{
  "vocab_size": 1248,
  "rope_fraction": 1.0,
  "parallel_block": false,
  "beta1": 0.9,
  "schedule": "wsd",
  "decay_shape": "linear",
  "batch_tokens": 16384
}
Each number is 50 + 15 x the weight over the matrix's rms, rounded and kept within 0 to 99. Layers, rows and columns count from 0.

# k: layer 6 attention key, 96x96, rms 0.128, rows 89-95, columns 0-95
# q: layer 6 attention query, 96x96, rms 0.13, rows 90-95, columns 0-95
# v: layer 6 attention value, 96x96, rms 0.133, rows 64, columns 0-95
k89:37 33 44 80 44 48 54 60 84 69 23 67 43 13 54 68 78 16 78 28 37 90 51 54 64 46 35 54 61 61 73 30 34 43 76 44 54 61 42 38 33 84 02 42 69 62 70 89 70 28 46 63 57 43 40 56 41 41 92 46 68 45 40 64 42 53 38 55 37 24 22 57 50 29 50 45 23 21 34 49 22 59 43 78 38 80 79 15 59 50 65 63 46 44 54 62
q90:49 80 82 57 58 68 13 33 60 34 39 13 69 14 42 29 38 50 25 55 75 39 55 26 74 51 54 43 63 57 40 62 67 20 26 63 58 53 48 43 73 53 47 49 43 65 54 31 65 60 33 38 47 70 48 50 46 31 55 34 54 59 34 42 37 49 68 51 48 46 40 52 96 25 40 50 68 09 70 69 37 66 33 48 50 70 50 28 35 45 78 52 18 41 99 57
k90:47 36 74 55 26 62 49 52 68 38 14 30 74 37 50 54 44 35 60 55 47 39 46 45 88 54 37 81 51 52 50 51 36 26 63 47 35 54 38 51 66 73 76 51 68 63 52 20 65 39 54 43 50 54 56 27 20 36 74 25 43 41 50 49 31 24 67 59 38 55 82 72 59 36 60 48 72 31 69 59 19 44 48 82 41 42 00 51 45 30 58 56 40 63 57 19
q91:65 51 46 50 71 11 60 45 83 76 45 39 66 13 63 21 31 67 30 27 60 63 58 38 77 26 55 52 53 72 41 57 77 58 54 19 46 30 99 43 65 43 54 32 75 44 43 38 53 66 77 65 49 25 51 52 34 62 69 67 50 48 14 45 54 24 85 35 45 63 37 44 34 32 16 50 33 40 06 87 41 62 51 47 22 77 47 17 38 58 86 32 23 61 58 59
k91:66 43 51 66 50 43 21 63 77 63 21 39 46 48 36 46 17 50 57 38 53 68 80 54 51 70 47 68 37 97 47 36 56 41 28 43 33 52 53 75 80 37 69 51 30 93 61 38 43 44 25 70 43 45 51 89 41 43 61 36 41 23 16 31 63 49 90 80 38 75 72 33 42 72 24 66 56 23 44 42 33 76 43 98 73 58 34 16 63 34 57 44 51 19 58 38
q92:81 56 49 27 64 41 68 46 24 64 31 61 33 52 56 54 69 62 57 72 51 31 66 57 34 44 99 32 86 71 62 36 18 45 39 71 52 47 53 76 43 53 45 50 51 54 40 65 68 65 53 53 21 32 42 59 43 78 58 47 55 50 40 42 73 40 63 63 48 53 17 63 48 50 63 63 33 77 34 93 16 59 58 34 18 44 36 43 23 26 41 51 48 68 90 37
k92:58 50 49 44 56 41 57 50 20 54 79 73 40 45 78 38 65 46 48 25 54 46 54 47 43 42 73 74 46 36 31 28 40 58 54 50 25 35 57 59 03 42 32 51 60 33 59 67 32 27 61 46 54 28 31 99 69 62 55 33 56 12 14 38 72 59 49 60 65 79 47 60 49 85 23 47 25 78 51 54 40 58 22 54 45 89 26 72 39 40 49 49 57 28 12 67
q93:62 00 62 52 76 62 47 59 04 65 62 91 59 38 32 46 76 72 33 52 50 65 46 38 26 12 60 99 44 26 42 40 88 20 62 99 37 61 50 64 33 59 48 33 56 35 61 78 65 42 62 77 75 33 39 43 63 48 26 43 28 41 82 18 69 44 58 32 26 70 44 43 57 54 62 77 37 48 65 77 74 63 42 24 28 46 66 21 48 82 30 18 85 45 61 57
k93:37 19 30 32 60 55 43 74 47 26 43 78 34 45 80 31 92 41 56 46 68 62 32 65 35 48 32 53 60 31 69 06 86 45 74 46 27 83 60 54 33 65 31 00 31 41 42 45 70 92 42 44 62 44 40 99 50 24 67 90 30 46 38 39 69 23 53 33 69 58 30 65 47 58 50 39 30 62 29 30 60 90 69 19 49 56 52 71 68 46 22 44 48 38 52 78
q94:40 66 62 40 28 02 24 45 55 48 38 53 22 49 64 47 63 21 47 49 72 66 51 40 20 51 60 74 51 91 33 45 52 59 55 39 71 19 53 53 41 71 44 63 41 55 66 66 48 56 45 37 42 29 16 56 58 20 65 74 59 34 46 44 31 70 41 49 55 67 38 43 27 54 27 56 49 45 45 38 51 38 58 37 75 61 70 42 57 71 41 50 40 29 32 78
k94:58 45 72 88 54 26 45 52 56 28 53 63 50 47 41 31 34 42 47 30 78 56 48 47 64 40 46 21 26 67 46 55 60 25 36 38 45 65 53 46 26 74 42 29 60 57 53 57 62 35 62 64 63 64 00 31 33 42 79 64 62 36 27 37 35 65 47 57 56 42 43 68 45 40 56 40 54 65 44 39 62 77 46 20 64 72 76 33 42 77 51 51 64 22 66 54
q95:63 41 18 17 67 10 66 69 48 64 51 37 76 59 56 40 47 74 37 66 41 41 51 46 79 69 82 25 61 45 61 69 48 69 13 77 53 38 54 24 53 48 61 37 36 65 19 46 43 39 66 67 40 35 60 51 47 51 58 00 54 50 49 44 26 34 65 33 57 46 53 43 51 47 56 59 70 67 41 71 40 42 57 62 29 52 70 53 77 53 49 33 52 55 45 74
k95:39 44 75 44 49 43 53 57 49 51 52 38 60 28 36 73 24 67 60 60 61 43 30 34 44 55 60 34 54 59 42 10 53 52 58 70 59 32 56 71 57 54 86 65 34 43 33 61 45 50 23 37 30 17 57 48 40 65 26 18 61 42 73 52 47 76 63 41 58 86 63 27 65 70 43 58 46 60 24 33 43 45 39 70 66 42 79 33 59 40 68 70 52 68 49 52
v64:18 60 46 55 43 52 80 50 33 39 40 44 62 40 55 48 40 59 61 44 56 65 45 64 35 65 36 51 30 43 64 54 58 59 36 48 45 85 33 36 85 44 51 65 36 53 55 38 33 54 69 54 79 37 69 69 47 24 67 59 53 42 57 62 34 25 48 53 75 00 57 47 32 41 59 42 66 56 46 51 47 60 41 79 59 39 68 73 76 64 29 22 54 44 59 82